config.yaml
n_layer: 10
d_model: 224
n_head: 4
n_kv_head: 4
head_dim: 64
d_mlp: 896
vocab_size: 586
activation: "gelu"
norm: "layernorm"
norm_place: "pre"
norm_eps: 1e-06
positions: "learned"
qk_norm: false
attn_scale: 0.125
bias: "none"
tie_embeddings: false
parallel_block: false
init: "normal"
init_std_qkv: 0.0334
init_std_o: 0.00748
init_std_up: 0.0334
init_std_down: 0.00748
optimizer: "soap_variant"
lr: 0.00652
beta1: 0.95
beta2: 0.95
weight_decay: 0.1
lr_head: 0.00743
grad_clip: 2.0
warmup_steps: 200
schedule: "wsd"
decay_fraction: 0.55
decay_shape: "linear"
final_lr_fraction: 0.0
batch_tokens: 65536
seq_len: 512
doc_mask: false
train_tokens: 155500000
steps: 2373
dataset: "wikipedia_en"
Each number is 50 + 15 x the weight over its row's rms, rounded and kept within 0 to 99. Layers, rows and columns count from 0. The size before them is the row's rms in percent of the matrix's.

# o: layer 7 attention output (transposed), 256x224, rms 0.118, rows 175-191, columns 112-167
# v: layer 7 attention value, 256x224, rms 0.133, rows 176-191, columns 112-167
# q: layer 7 attention query, 256x224, rms 0.118, rows 192-235, columns 112-167
# k: layer 7 attention key, 256x224, rms 0.119, rows 192-234, columns 112-167
o175 100:63 42 07 62 60 60 57 53 36 55 66 51 52 33 50 48 31 52 35 67 63 94 60 42 26 48 87 33 78 42 51 38 44 49 32 46 63 44 50 39 38 58 33 65 37 50 68 76 44 54 84 64 32 62 69 54
v176 109:37 46 45 61 67 41 35 74 97 73 51 58 41 43 12 58 71 41 47 58 62 42 38 57 56 46 26 83 50 38 51 47 27 52 66 54 36 21 59 38 39 51 29 58 69 51 74 43 49 41 65 59 53 51 63 55
o176 105:50 44 76 40 48 32 81 32 33 77 51 37 43 52 56 32 38 53 47 34 51 69 36 54 33 78 57 49 45 70 56 65 36 13 61 50 83 76 49 65 53 49 47 68 25 57 31 52 47 69 47 42 45 44 38 56
v177 104:37 63 73 64 73 33 41 51 26 21 51 37 42 58 48 33 63 38 58 30 18 54 40 42 28 41 49 41 53 46 36 27 41 61 58 18 40 35 52 56 59 43 34 49 62 42 46 10 41 35 62 60 49 70 63 48
o177 105:41 43 24 49 31 71 58 24 76 59 22 63 49 49 61 67 33 47 63 45 63 50 53 43 82 56 51 44 33 58 38 45 76 43 22 57 37 41 44 55 56 42 59 76 42 48 34 87 54 55 41 63 28 30 38 28
v178 101:56 40 44 17 58 41 50 56 71 53 31 24 57 77 67 56 55 46 48 48 62 49 53 62 26 41 49 61 27 45 60 34 35 58 14 46 54 65 58 18 74 60 48 48 74 47 60 60 46 55 31 32 48 47 29 35
o178 098:47 83 44 28 71 42 58 40 33 38 55 36 57 42 51 62 63 28 54 64 39 28 31 43 44 43 50 70 57 61 37 75 56 22 87 57 51 44 54 83 20 43 74 49 46 34 46 40 44 24 40 42 67 39 56 65
v179 102:63 81 45 28 35 38 55 39 45 61 25 61 46 30 86 23 43 57 38 56 58 33 24 49 60 78 55 49 56 57 60 63 58 55 49 52 36 34 47 52 45 36 34 52 45 71 65 73 28 57 61 67 49 54 49 19
o179 102:56 32 50 56 35 48 61 80 68 44 65 37 52 38 29 83 54 55 59 25 92 78 61 44 27 61 53 35 56 40 71 37 32 53 46 54 43 56 51 68 45 77 52 38 59 47 73 33 73 38 45 27 23 41 66 74
v180 097:23 39 60 38 40 55 31 51 40 53 57 36 41 61 48 62 47 49 32 61 82 59 50 54 48 41 59 39 51 62 91 42 39 32 69 50 34 34 68 57 64 23 58 30 35 45 48 45 53 48 33 76 40 56 60 61
o180 099:75 75 57 51 34 40 67 53 65 30 63 61 49 18 41 20 77 51 50 51 32 51 62 43 70 66 65 44 55 53 40 31 76 47 42 54 66 66 43 40 53 54 79 37 21 58 67 13 74 33 78 56 59 73 44 56
v181 103:93 62 47 38 44 64 43 56 29 85 30 64 60 54 44 55 35 40 85 48 43 74 42 48 65 50 42 49 66 51 62 53 57 44 72 38 39 58 54 31 60 41 50 60 41 23 55 57 50 60 43 52 59 60 41 57
o181 105:27 43 63 38 53 59 50 41 88 16 53 62 64 54 31 45 58 60 16 32 40 66 64 39 41 26 50 47 17 48 58 30 79 46 43 48 58 43 42 72 64 47 41 16 57 75 65 42 56 69 75 33 44 38 67 51
v182 104:74 54 37 56 46 59 63 49 58 49 53 46 38 73 40 62 60 58 51 70 40 35 72 26 75 41 66 51 54 60 52 17 54 32 61 36 51 46 51 45 47 37 49 60 48 66 70 58 54 62 84 54 39 36 24 14
o182 106:67 70 47 51 13 30 25 38 73 60 66 59 70 59 49 49 62 56 48 57 38 62 33 64 63 41 50 34 45 25 40 71 52 38 63 38 38 53 48 70 59 69 57 50 62 34 43 37 40 57 49 57 46 46 64 54
v183 104:69 71 46 40 61 10 50 71 37 31 49 30 49 63 39 29 60 48 53 55 75 49 58 69 31 28 43 75 46 53 53 51 51 54 50 48 39 54 50 68 69 51 67 41 61 52 33 65 60 29 35 50 41 42 41 53
o183 102:18 48 48 61 42 99 50 32 42 44 07 47 55 44 33 50 63 20 41 45 55 60 28 29 63 78 56 50 43 53 47 40 45 52 22 50 72 58 44 64 62 53 79 50 32 41 63 50 46 68 63 60 50 81 88 75
v184 102:45 63 62 72 57 60 61 75 48 66 56 39 32 49 68 50 63 47 49 30 35 66 53 41 55 66 57 34 28 53 54 70 59 44 40 44 57 43 69 59 47 67 24 60 69 53 51 35 57 62 39 68 48 46 46 44
o184 100:53 49 36 42 60 75 38 41 77 34 43 38 43 23 32 70 32 49 43 55 68 43 39 23 32 42 38 72 48 42 60 16 59 42 34 33 81 63 19 39 57 20 54 51 73 54 30 54 52 44 55 46 56 56 34 62
v185 104:58 66 34 57 51 56 50 38 64 38 22 45 69 71 62 49 39 42 48 53 58 35 38 50 30 69 18 64 84 54 68 66 43 25 74 53 77 58 46 64 52 49 60 61 56 82 48 60 70 73 49 46 34 69 08 60
o185 100:35 51 66 29 35 60 24 47 34 53 44 50 59 29 34 55 99 51 35 34 29 58 50 22 38 61 62 37 48 47 41 44 73 31 61 53 18 33 60 21 26 61 56 46 56 64 59 44 45 30 46 55 46 22 57 39
v186 096:76 47 45 27 65 47 48 42 34 52 75 58 63 43 46 65 64 63 60 58 57 81 54 66 55 41 48 47 10 52 80 93 09 57 54 44 43 32 63 52 29 41 77 35 44 35 50 39 49 55 50 41 74 42 54 28
o186 102:16 40 70 47 62 51 53 67 39 39 32 79 57 45 43 47 32 47 50 28 59 44 63 65 61 68 55 64 55 74 27 20 81 50 61 47 96 59 47 42 39 30 29 63 70 58 56 45 55 33 56 66 29 38 72 72
v187 099:65 57 60 74 64 51 32 56 39 70 71 43 64 73 29 44 60 51 34 73 40 40 37 40 58 59 67 74 26 31 44 58 45 38 53 47 38 39 54 33 43 57 39 57 29 69 68 86 41 79 47 40 61 57 45 57
o187 098:35 39 45 68 58 50 87 68 66 64 19 60 33 53 40 57 52 46 37 50 47 73 48 45 65 50 42 60 54 90 55 65 41 33 40 55 54 49 35 69 59 58 63 15 55 50 20 55 37 60 74 52 46 46 47 76
v188 094:42 31 22 50 55 34 51 70 52 41 42 39 49 31 59 51 62 90 16 72 52 59 65 63 35 44 60 56 49 49 50 42 47 40 29 47 24 51 49 50 55 79 53 48 35 62 50 37 79 42 13 24 45 70 33 70
o188 099:53 39 53 48 74 45 63 44 10 57 58 58 27 77 34 45 30 39 64 44 37 33 18 48 51 30 69 38 63 36 31 57 69 61 60 46 63 33 45 66 62 42 40 64 36 45 65 44 45 53 72 46 34 45 39 49
v189 099:48 57 36 37 64 65 52 45 62 72 57 53 36 39 45 45 36 42 45 31 78 62 47 88 39 73 42 46 49 55 49 51 65 47 49 72 47 49 30 62 47 69 41 67 58 60 44 15 69 54 69 52 63 51 49 42
o189 105:67 65 46 56 60 42 55 53 63 30 26 68 54 68 34 40 37 51 79 35 37 51 31 57 87 37 93 53 36 51 45 42 51 21 75 58 31 54 64 29 67 57 43 58 06 43 44 68 37 63 52 39 30 47 48 48
v190 099:49 65 52 55 65 36 60 33 67 73 73 80 77 45 44 26 58 41 33 42 83 74 69 59 48 59 36 64 50 39 71 16 84 43 48 52 42 55 65 30 56 88 50 52 70 52 46 57 72 15 54 64 34 52 39 55
o190 101:51 54 75 44 48 85 56 58 40 53 41 20 56 54 41 58 51 68 60 63 50 24 34 68 55 41 57 44 72 66 34 68 38 54 52 43 42 29 36 69 26 58 42 69 61 44 39 64 71 65 45 68 74 41 71 65
v191 101:40 51 55 62 41 33 65 42 36 48 68 44 42 68 82 60 65 52 35 42 32 50 55 72 48 46 60 15 47 42 22 31 22 42 43 55 64 47 42 51 45 45 66 54 51 68 61 70 41 41 40 28 53 51 76 29
o191 097:71 47 51 46 41 60 44 52 59 41 41 68 48 64 53 51 58 66 47 65 53 40 53 37 30 63 30 34 44 67 48 33 68 52 54 46 42 43 44 54 50 46 41 28 28 26 39 40 37 47 36 35 33 57 59 43
q192 111:41 62 65 57 63 34 34 44 60 46 38 56 40 59 61 55 43 45 46 67 68 47 41 63 69 74 73 40 58 63 68 50 58 70 70 77 35 43 62 45 55 50 73 28 65 48 34 56 38 51 53 73 50 32 84 64
k192 112:17 62 47 37 69 61 38 65 43 50 50 35 51 60 24 42 48 61 70 52 65 33 55 58 56 68 50 81 62 57 65 62 61 39 39 38 35 31 40 59 33 44 49 33 40 49 47 92 51 53 58 50 54 47 68 42
q193 109:42 41 58 42 45 37 50 44 59 42 50 60 42 60 37 54 74 61 46 64 50 49 46 54 49 30 57 06 68 46 84 60 50 65 54 58 32 45 78 29 61 59 60 38 39 44 76 57 59 70 62 49 28 54 50 57
k193 109:44 72 38 45 60 40 51 40 38 34 37 55 55 47 33 42 61 73 49 74 75 41 68 56 70 23 44 25 32 57 41 49 04 48 52 26 73 70 68 70 53 76 25 40 64 50 78 57 41 51 50 29 43 46 58 36
q194 108:59 83 24 35 54 40 70 43 60 43 74 62 73 33 54 44 39 61 45 49 75 43 49 38 75 58 18 69 58 35 38 56 59 76 70 56 67 56 48 34 64 46 62 58 66 52 57 51 59 29 25 45 33 56 43 54
k194 113:54 58 25 58 40 51 47 69 41 65 70 75 48 44 79 46 51 52 44 24 77 36 42 60 66 70 50 62 22 43 57 53 47 58 49 37 38 32 56 48 53 37 59 34 52 45 49 44 31 43 38 40 30 24 64 38
q195 108:44 35 47 31 54 49 77 62 29 36 27 56 37 32 71 58 61 61 26 38 48 30 49 45 74 53 51 36 62 49 48 48 60 74 58 56 40 66 31 72 44 35 45 72 34 37 38 40 33 23 71 33 68 60 53 42
k195 110:35 38 72 34 61 03 58 57 60 45 50 41 33 46 52 55 33 70 44 58 45 55 60 43 57 50 74 30 24 53 62 55 54 67 34 50 43 30 37 36 65 58 55 35 72 50 51 32 40 55 72 65 40 55 60 32
q196 118:46 40 27 26 59 63 53 69 20 53 43 70 35 47 50 50 48 82 52 37 15 86 42 25 57 51 23 16 49 25 56 65 69 36 51 42 70 56 50 29 76 50 60 21 76 27 44 42 60 38 40 44 50 62 63 52
k196 116:57 49 42 32 35 59 30 65 50 50 36 59 24 67 33 51 29 62 56 55 22 41 68 33 62 43 56 43 44 37 60 35 50 46 19 44 37 38 36 25 51 36 54 40 78 35 47 20 69 78 57 32 41 41 71 38
q197 111:47 35 31 60 39 64 44 63 31 60 45 61 39 36 44 57 50 80 63 49 33 53 54 40 45 55 69 62 61 42 43 55 67 51 65 29 45 53 64 55 50 62 31 40 56 35 69 71 09 36 21 60 48 46 44 56
k197 114:27 59 38 49 24 56 28 33 22 47 43 60 43 42 65 48 43 55 72 54 63 12 48 35 50 64 59 41 51 57 60 41 66 76 60 46 48 46 22 42 66 28 53 53 32 33 74 43 33 35 26 72 19 53 43 15
q198 109:74 47 65 56 61 54 58 36 30 57 41 53 45 60 51 38 74 23 49 44 64 45 53 61 58 58 68 53 82 48 40 43 46 54 34 41 64 63 79 55 38 13 45 60 38 42 61 61 41 44 42 67 49 27 21 49
k198 113:49 55 58 55 62 52 66 68 66 33 54 28 51 35 58 23 42 34 24 53 51 34 56 59 51 36 62 25 69 42 69 51 55 42 55 39 55 72 79 56 75 34 36 54 59 50 44 62 29 47 62 55 33 39 49 52
q199 100:52 63 70 76 38 50 38 40 51 52 59 62 64 77 64 54 48 38 61 37 65 54 74 53 51 23 45 45 42 41 44 52 45 31 26 49 31 41 66 71 48 21 31 53 50 49 59 74 53 72 25 54 16 61 35 53
k199 105:48 50 47 61 52 42 63 93 59 70 54 59 53 55 62 43 37 48 47 52 88 45 50 48 68 29 62 31 24 53 34 83 67 38 47 65 35 39 57 60 35 47 43 41 69 46 68 39 45 58 34 57 34 47 23 53
q200 104:61 46 63 51 41 19 56 64 68 77 62 45 61 50 36 42 69 30 64 53 38 53 34 57 41 33 44 41 29 43 48 39 32 41 60 71 65 40 46 74 47 43 59 51 13 38 49 38 57 25 25 67 75 26 61 22
k200 104:51 51 13 40 52 63 34 37 78 49 41 54 59 51 38 50 53 52 67 64 34 44 15 09 70 73 36 37 55 33 54 78 46 51 41 49 73 52 44 45 36 52 67 55 27 54 29 42 51 36 48 48 76 53 52 45
q201 112:72 44 29 40 56 62 91 45 79 39 15 49 55 49 65 26 61 48 50 68 63 45 73 54 47 51 30 54 48 61 66 77 45 44 40 38 59 42 47 20 59 24 67 56 35 46 58 15 62 53 52 60 72 25 55 50
k201 110:54 42 51 39 54 62 53 57 51 70 43 31 58 62 67 31 83 45 53 39 49 56 52 48 22 50 43 53 21 30 53 76 43 46 55 32 75 54 49 57 72 29 46 69 65 38 61 35 51 48 67 46 68 57 66 36
q202 111:47 74 77 47 25 45 51 24 65 67 52 62 31 65 32 57 32 51 73 76 63 37 46 32 58 56 45 51 42 34 43 51 88 07 56 55 56 62 46 55 50 72 39 61 12 29 69 46 83 38 46 54 43 31 66 57
k202 109:52 61 61 49 56 32 74 49 35 37 25 39 43 45 21 60 39 37 66 62 30 32 57 40 37 77 37 28 35 53 44 81 78 00 77 58 51 44 51 33 47 72 41 72 59 37 48 55 34 65 54 44 35 41 50 46
q203 097:58 35 55 49 71 52 56 57 38 49 54 57 28 59 40 57 44 76 33 55 45 54 63 71 71 50 39 52 37 60 74 56 60 61 21 44 73 49 65 61 61 29 22 15 58 42 64 83 61 78 43 37 39 35 42 56
k203 101:62 64 46 80 69 61 48 59 48 53 78 63 64 26 55 34 46 39 43 58 49 51 56 64 52 35 48 64 57 89 54 69 49 89 48 48 83 75 48 51 87 54 74 37 48 77 42 69 34 48 35 49 39 52 54 43
q204 101:34 42 60 53 38 34 73 47 35 37 50 55 71 59 49 55 54 12 67 71 78 52 44 28 71 55 25 35 69 52 46 37 54 59 31 46 53 38 63 48 82 55 53 76 43 73 61 86 58 54 50 38 59 28 58 70
k204 106:29 44 57 42 48 60 69 25 60 45 37 58 49 55 62 63 50 28 44 55 76 31 37 47 63 46 61 60 48 24 59 79 47 73 43 79 68 49 39 38 46 45 66 42 49 68 64 34 55 52 60 28 46 59 49 44
q205 113:37 38 74 62 70 63 64 41 60 54 52 72 62 37 45 55 54 44 63 66 45 74 48 46 79 40 66 56 27 44 52 32 68 45 78 54 51 54 66 55 40 60 34 38 73 71 27 59 47 32 59 55 29 34 39 34
k205 111:34 59 59 52 54 35 70 34 66 79 71 45 66 27 32 53 46 41 53 45 46 57 53 40 57 59 59 67 33 47 69 37 64 53 52 42 57 72 82 79 24 62 47 56 71 31 42 31 36 22 56 59 51 49 60 45
q206 105:55 70 43 56 35 52 52 42 31 59 50 53 71 28 42 33 45 41 78 23 35 52 56 58 73 47 51 32 47 32 61 71 67 68 60 53 41 34 31 79 43 40 77 73 66 45 67 71 62 44 48 57 58 55 37 31
k206 108:65 68 60 41 60 27 40 50 38 57 24 41 48 27 30 56 61 61 39 53 25 40 58 50 62 37 41 39 54 07 71 35 21 47 62 71 48 51 52 72 54 56 80 66 66 61 70 53 48 37 31 13 76 43 32 38
q207 109:55 36 56 54 55 42 29 38 55 44 31 74 30 62 54 19 62 71 28 34 62 86 53 35 67 49 50 47 79 37 18 36 68 42 58 36 40 51 44 57 44 21 31 62 61 40 69 30 70 30 74 31 56 50 45 86
k207 109:43 57 59 51 47 45 49 65 09 51 56 46 32 71 53 43 55 46 66 36 56 50 31 17 65 36 50 72 48 63 48 38 68 40 77 23 37 59 58 47 42 45 50 47 51 61 73 48 49 39 56 18 50 65 36 75
q208 101:47 40 44 63 45 76 22 69 59 51 54 44 41 66 20 45 60 58 31 34 33 46 28 36 35 44 38 19 46 54 43 59 45 57 56 26 29 88 65 57 38 72 46 41 33 63 28 46 62 63 60 46 72 69 63 51
k208 103:33 64 57 65 54 51 38 53 34 49 37 20 41 56 38 53 40 53 31 63 32 29 00 45 50 48 42 14 45 67 24 29 52 65 52 51 25 57 65 62 63 43 81 40 45 52 18 58 47 39 33 28 43 26 44 55
q209 105:61 53 20 46 51 57 39 44 38 60 38 39 64 81 51 29 52 49 72 56 69 49 22 35 34 13 51 48 32 63 56 21 59 42 30 61 66 20 37 36 72 67 47 60 41 55 41 68 54 50 43 72 40 51 33 37
k209 109:63 46 51 54 49 59 50 16 43 36 39 56 45 55 68 59 68 60 64 57 46 52 44 53 22 24 56 40 65 21 77 43 52 43 52 49 52 38 13 38 68 56 54 52 57 34 34 42 55 30 10 79 28 24 63 64
q210 108:76 73 33 47 53 19 38 25 62 48 56 28 60 56 50 54 14 48 26 44 42 58 51 30 46 46 52 54 45 54 53 55 57 64 48 82 15 51 74 40 58 61 47 61 78 75 55 58 66 51 46 59 51 30 49 56
k210 108:40 49 42 62 30 16 45 40 50 42 67 31 47 36 12 51 77 42 38 61 24 54 36 46 68 35 73 56 50 68 58 29 61 39 53 78 41 63 51 53 64 42 45 66 42 63 41 28 46 59 35 42 49 59 50 52
q211 102:80 44 55 49 45 40 79 45 45 33 38 53 58 47 16 53 68 86 84 76 57 33 80 62 59 50 47 43 45 82 52 34 62 60 49 49 22 45 35 32 36 26 66 45 49 70 40 59 55 32 49 44 52 64 55 68
k211 105:80 48 51 58 32 75 29 49 57 38 52 47 41 33 23 59 67 61 57 31 51 42 55 57 43 39 32 43 18 54 73 59 41 34 59 44 56 86 41 46 52 69 36 39 59 63 48 53 20 57 53 77 45 61 62 51
q212 109:59 48 47 33 59 63 50 53 48 38 44 52 33 49 44 59 70 60 58 59 41 29 32 73 56 68 48 51 69 75 56 53 58 41 41 64 64 54 46 74 66 27 72 55 65 43 22 38 35 79 52 47 73 76 25 39
k212 104:35 58 76 58 70 65 47 55 37 64 44 35 45 34 62 36 51 62 74 17 55 43 45 76 81 42 48 49 70 51 51 45 50 36 53 41 39 68 49 66 62 44 72 46 60 40 44 48 47 88 66 50 55 60 41 61
q213 115:66 61 51 46 36 36 30 53 38 42 48 44 48 66 11 49 41 59 72 63 58 34 47 55 49 88 51 64 69 55 78 48 47 18 64 60 39 39 63 71 44 50 38 42 63 21 55 64 52 72 19 37 77 45 32 61
k213 113:75 43 40 41 65 56 54 59 37 41 60 61 56 37 52 52 64 72 50 59 49 68 38 61 43 54 69 41 79 57 63 65 58 20 41 63 48 48 59 52 53 57 33 43 40 22 38 50 27 32 45 52 64 38 28 66
q214 112:52 38 32 49 88 65 47 22 57 49 52 62 33 42 37 61 51 80 68 62 74 79 46 63 82 35 60 44 52 09 66 33 49 47 70 38 47 55 43 24 47 54 50 70 32 39 34 57 31 62 44 39 33 32 65 42
k214 116:66 39 50 85 44 22 51 50 75 39 53 33 04 66 59 69 55 75 32 22 60 44 58 25 57 24 46 39 52 46 40 63 47 62 45 39 56 38 48 43 47 85 46 40 00 59 45 65 38 50 41 66 47 53 66 72
q215 108:19 70 63 71 37 44 63 47 44 43 42 58 24 69 56 76 38 18 52 55 45 60 59 64 26 33 44 74 56 46 45 17 50 68 53 39 55 56 59 65 31 34 30 39 46 59 51 31 55 35 33 47 74 64 68 73
k215 113:39 43 47 53 44 53 34 72 26 38 45 60 23 89 63 89 65 20 39 37 40 38 86 62 34 47 46 34 48 29 57 55 67 51 68 04 42 50 66 32 42 32 44 52 56 33 67 48 82 58 26 47 30 64 45 51
q216 105:60 57 52 63 50 51 39 42 79 63 67 36 42 45 38 46 42 63 49 69 34 51 36 37 42 50 73 69 29 43 66 24 45 55 07 36 39 66 56 69 42 41 71 38 53 72 47 25 47 48 47 47 67 57 60 60
k216 111:53 38 29 49 53 65 48 46 51 48 29 32 37 07 58 57 57 57 46 10 59 38 51 42 61 47 64 27 39 54 39 38 58 66 49 54 49 58 48 92 47 54 52 34 57 61 64 30 46 15 63 62 66 77 52 72
q217 107:48 33 50 30 63 57 20 45 54 61 64 58 75 44 55 39 66 39 43 49 58 41 72 24 24 70 51 49 39 35 55 39 51 58 54 72 30 41 39 59 43 67 32 57 76 25 37 49 56 52 68 32 52 62 44 58
k217 109:67 61 75 61 45 55 55 57 45 38 62 68 69 40 57 48 43 53 64 42 42 49 54 46 41 48 47 57 44 32 28 28 39 60 34 40 45 22 22 54 43 84 32 55 56 40 44 49 41 56 60 14 66 47 59 46
q218 104:23 45 26 37 52 59 55 65 31 62 69 60 51 67 63 57 48 65 49 26 57 55 45 74 50 37 41 79 48 58 55 51 37 62 48 81 59 33 54 86 60 17 50 54 38 42 59 68 45 60 54 45 53 46 77 13
k218 105:53 77 39 60 42 60 56 64 41 43 56 69 43 56 44 66 65 58 35 68 60 63 71 74 49 73 46 51 64 71 52 51 40 51 31 53 40 44 65 70 51 22 48 29 58 48 43 32 45 70 65 61 29 58 66 45
q219 108:64 18 53 61 60 63 63 39 39 54 49 38 52 70 49 41 60 40 59 40 40 44 53 50 48 43 40 59 67 45 78 70 64 46 47 21 57 62 44 71 48 29 43 66 47 20 35 81 29 46 31 55 52 77 59 34
k219 108:55 25 34 75 45 51 53 49 22 52 43 64 18 39 39 45 52 48 33 27 60 51 30 65 30 19 55 27 72 48 68 32 44 40 74 59 50 68 37 39 59 53 69 33 49 44 47 31 39 56 43 38 42 52 55 03
q220 099:38 48 87 36 47 59 81 40 49 60 76 38 53 30 77 65 52 53 50 55 58 63 51 59 37 49 50 25 12 51 40 64 64 46 38 53 59 83 19 65 66 34 48 70 51 36 68 45 66 63 34 29 41 43 35 49
k220 105:54 56 74 35 45 60 65 62 60 33 47 28 37 49 51 54 63 58 52 27 54 58 49 70 61 55 48 17 50 72 64 31 46 70 61 33 53 67 12 54 35 38 74 62 45 21 30 51 70 39 58 25 62 52 50 44
q221 102:43 62 42 29 69 18 65 43 66 44 50 66 34 66 48 50 64 47 56 32 48 48 50 21 54 44 55 46 30 53 71 44 42 22 60 33 50 83 51 41 68 34 46 70 88 54 55 56 29 67 64 34 56 49 39 60
k221 106:38 35 61 51 54 30 49 27 50 26 60 72 54 59 66 35 27 52 75 36 51 52 35 34 53 32 50 61 48 40 57 27 61 24 34 57 55 59 55 62 71 64 80 49 64 35 36 38 71 46 55 68 57 59 68 26
q222 107:80 61 42 73 64 65 35 57 41 57 40 76 50 33 43 57 30 42 49 79 38 40 34 30 65 12 55 45 55 70 37 76 73 76 54 60 26 56 56 62 53 53 61 35 51 45 52 72 40 32 85 32 52 28 34 20
k222 113:66 47 69 72 51 68 52 42 45 55 47 54 41 49 30 45 61 38 65 42 47 64 54 81 71 42 41 21 74 38 58 55 31 36 39 65 45 60 78 85 28 67 31 43 00 63 61 41 50 59 62 46 65 60 62 36
q223 107:45 73 50 25 69 78 61 76 44 46 43 40 48 59 49 52 65 40 53 49 68 79 57 77 74 73 59 63 27 54 37 43 47 59 33 68 34 47 42 65 61 57 39 32 53 62 46 58 41 27 31 60 59 29 61 21
k223 102:49 68 71 48 40 44 69 33 51 62 69 24 50 56 29 84 95 58 63 74 45 54 41 60 56 36 58 62 49 41 64 43 24 50 62 12 48 47 53 50 68 53 25 48 38 57 39 43 27 48 66 53 35 40 50 51
q224 106:59 69 49 36 56 68 44 34 49 60 64 64 60 49 59 46 24 40 45 46 69 34 59 56 35 62 30 89 32 26 23 60 66 40 56 40 61 51 81 48 35 52 52 39 59 52 48 35 57 41 47 31 66 27 48 65
k224 105:44 26 51 49 44 69 62 32 54 53 61 28 68 51 51 52 56 53 32 38 33 65 89 46 44 12 08 81 67 29 35 50 48 50 38 53 50 31 43 56 52 53 37 23 48 29 58 59 58 55 57 44 46 48 32 42
q225 107:27 54 43 50 53 55 59 67 47 82 47 35 56 35 42 60 63 52 57 59 87 58 59 53 55 24 50 56 50 35 52 62 30 49 63 26 29 62 63 43 34 36 36 55 70 24 03 51 53 32 33 51 55 59 41 59
k225 110:37 52 73 48 37 46 86 66 61 62 30 43 50 60 59 59 55 51 60 55 66 41 76 41 80 35 62 54 34 58 70 63 49 40 47 38 48 33 69 56 37 57 65 52 48 23 32 69 59 25 50 29 41 63 41 52
q226 111:64 47 46 53 57 94 51 63 43 44 41 39 59 36 61 51 54 46 57 54 06 71 42 67 45 32 47 54 45 44 48 70 31 49 49 63 54 47 23 41 60 58 81 60 54 44 45 37 52 45 42 66 48 46 51 61
k226 107:62 51 30 22 35 56 42 48 37 40 50 39 60 53 58 65 58 80 53 49 48 62 31 54 89 55 54 43 48 46 53 38 67 46 60 53 62 30 47 56 50 59 73 71 62 67 54 39 65 27 58 69 54 31 20 50
q227 110:58 79 54 60 32 46 53 43 58 66 50 39 41 67 35 58 41 56 34 55 43 32 45 37 47 38 21 44 29 27 65 39 28 41 38 49 55 57 67 64 27 87 45 64 77 45 59 57 52 39 55 71 66 28 37 23
k227 108:45 59 35 49 53 53 40 71 72 38 47 37 71 57 46 41 41 49 36 35 64 53 55 45 54 36 25 38 24 61 51 55 32 45 51 58 51 45 48 45 32 63 48 67 42 54 29 47 35 52 62 72 62 42 74 16
q228 103:54 46 72 52 49 56 48 64 67 73 49 34 27 29 67 51 71 73 47 51 41 53 27 25 60 46 58 69 45 44 40 45 43 24 57 60 59 60 51 62 15 66 46 58 56 40 84 66 44 55 20 82 41 57 75 65
k228 103:29 55 64 54 33 38 65 43 38 42 41 39 36 50 56 37 46 60 53 29 50 59 40 56 47 44 37 08 49 16 49 65 58 57 42 53 40 40 54 43 63 26 37 74 79 25 49 70 34 31 55 49 45 33 52 42
q229 106:73 55 57 48 46 64 80 39 32 59 43 54 67 74 55 64 42 34 65 36 55 31 77 58 67 24 66 38 76 37 47 36 75 33 29 61 47 43 61 53 34 69 72 20 60 54 53 52 39 28 44 47 43 68 57 34
k229 104:83 38 37 72 50 49 72 56 44 53 22 67 71 69 68 43 55 42 33 52 53 34 69 63 53 57 78 56 49 57 52 39 86 36 39 48 64 53 22 53 45 38 51 25 46 71 61 50 31 51 47 57 21 63 57 27
q230 109:58 51 69 36 48 36 47 63 70 51 64 95 24 62 46 49 92 65 33 35 66 67 34 44 34 46 43 78 24 46 55 45 33 33 28 52 39 28 53 66 44 41 42 40 40 58 87 53 31 47 44 62 36 54 49 44
k230 111:42 72 44 43 53 32 50 68 61 12 80 82 43 35 68 56 77 60 46 60 95 33 40 27 38 39 58 27 50 58 63 59 51 55 46 51 52 50 50 45 45 51 51 69 36 41 56 45 31 21 61 36 53 38 76 42
q231 111:40 31 56 70 63 34 74 26 60 29 33 39 63 63 47 98 80 69 42 56 56 38 45 60 55 38 31 71 69 53 53 65 56 69 53 47 30 50 48 30 47 66 43 48 39 61 37 36 61 28 30 61 26 67 99 60
k231 111:19 55 40 62 63 35 47 25 67 48 39 41 47 33 43 84 50 37 49 41 44 70 71 59 56 42 19 61 22 40 51 57 77 41 50 46 44 42 45 41 49 52 60 74 42 44 53 56 32 58 33 40 35 33 53 61
q232 102:43 47 56 59 32 54 76 71 29 81 36 65 40 76 37 39 60 54 50 44 62 66 58 40 73 57 44 28 56 70 34 65 61 38 55 54 26 72 49 73 57 33 59 65 64 60 48 75 60 42 25 54 47 78 43 58
k232 106:31 25 51 27 48 41 73 66 49 36 33 60 57 53 36 45 75 57 28 42 47 39 54 62 81 51 38 42 44 70 55 62 59 55 48 43 50 50 41 40 58 49 53 59 63 61 52 44 69 36 37 55 57 71 32 27
q233 109:54 45 63 86 62 51 37 42 72 06 78 59 56 70 64 25 77 67 49 48 52 43 46 56 46 44 36 56 54 39 76 52 36 50 42 63 84 79 38 73 60 47 53 57 67 30 53 66 38 61 25 24 50 54 29 42
k233 113:00 49 55 54 51 44 32 52 67 46 53 65 35 51 58 48 52 77 50 36 37 56 39 68 38 59 66 48 48 88 61 49 36 44 60 90 38 75 40 51 34 55 64 37 75 55 52 61 46 61 55 39 68 57 62 50
q234 110:68 23 20 48 41 44 92 62 53 60 60 34 49 44 49 50 57 42 23 54 41 68 61 32 37 57 44 64 64 68 64 51 39 54 28 57 70 38 62 39 49 70 44 84 60 58 37 25 63 59 64 68 51 58 33 56
k234 108:44 42 28 64 57 62 74 41 46 50 71 72 37 43 65 68 66 38 34 61 38 21 46 45 65 52 39 99 28 37 55 50 45 64 44 88 50 36 84 58 70 51 51 74 68 48 06 30 52 53 67 64 31 44 64 42
q235 105:77 76 63 67 47 43 78 51 77 44 52 47 47 51 52 68 21 67 52 41 45 47 37 72 59 55 62 37 69 48 42 47 52 35 44 44 50 71 41 62 65 41 49 40 78 42 49 43 23 45 58 76 57 67 50 57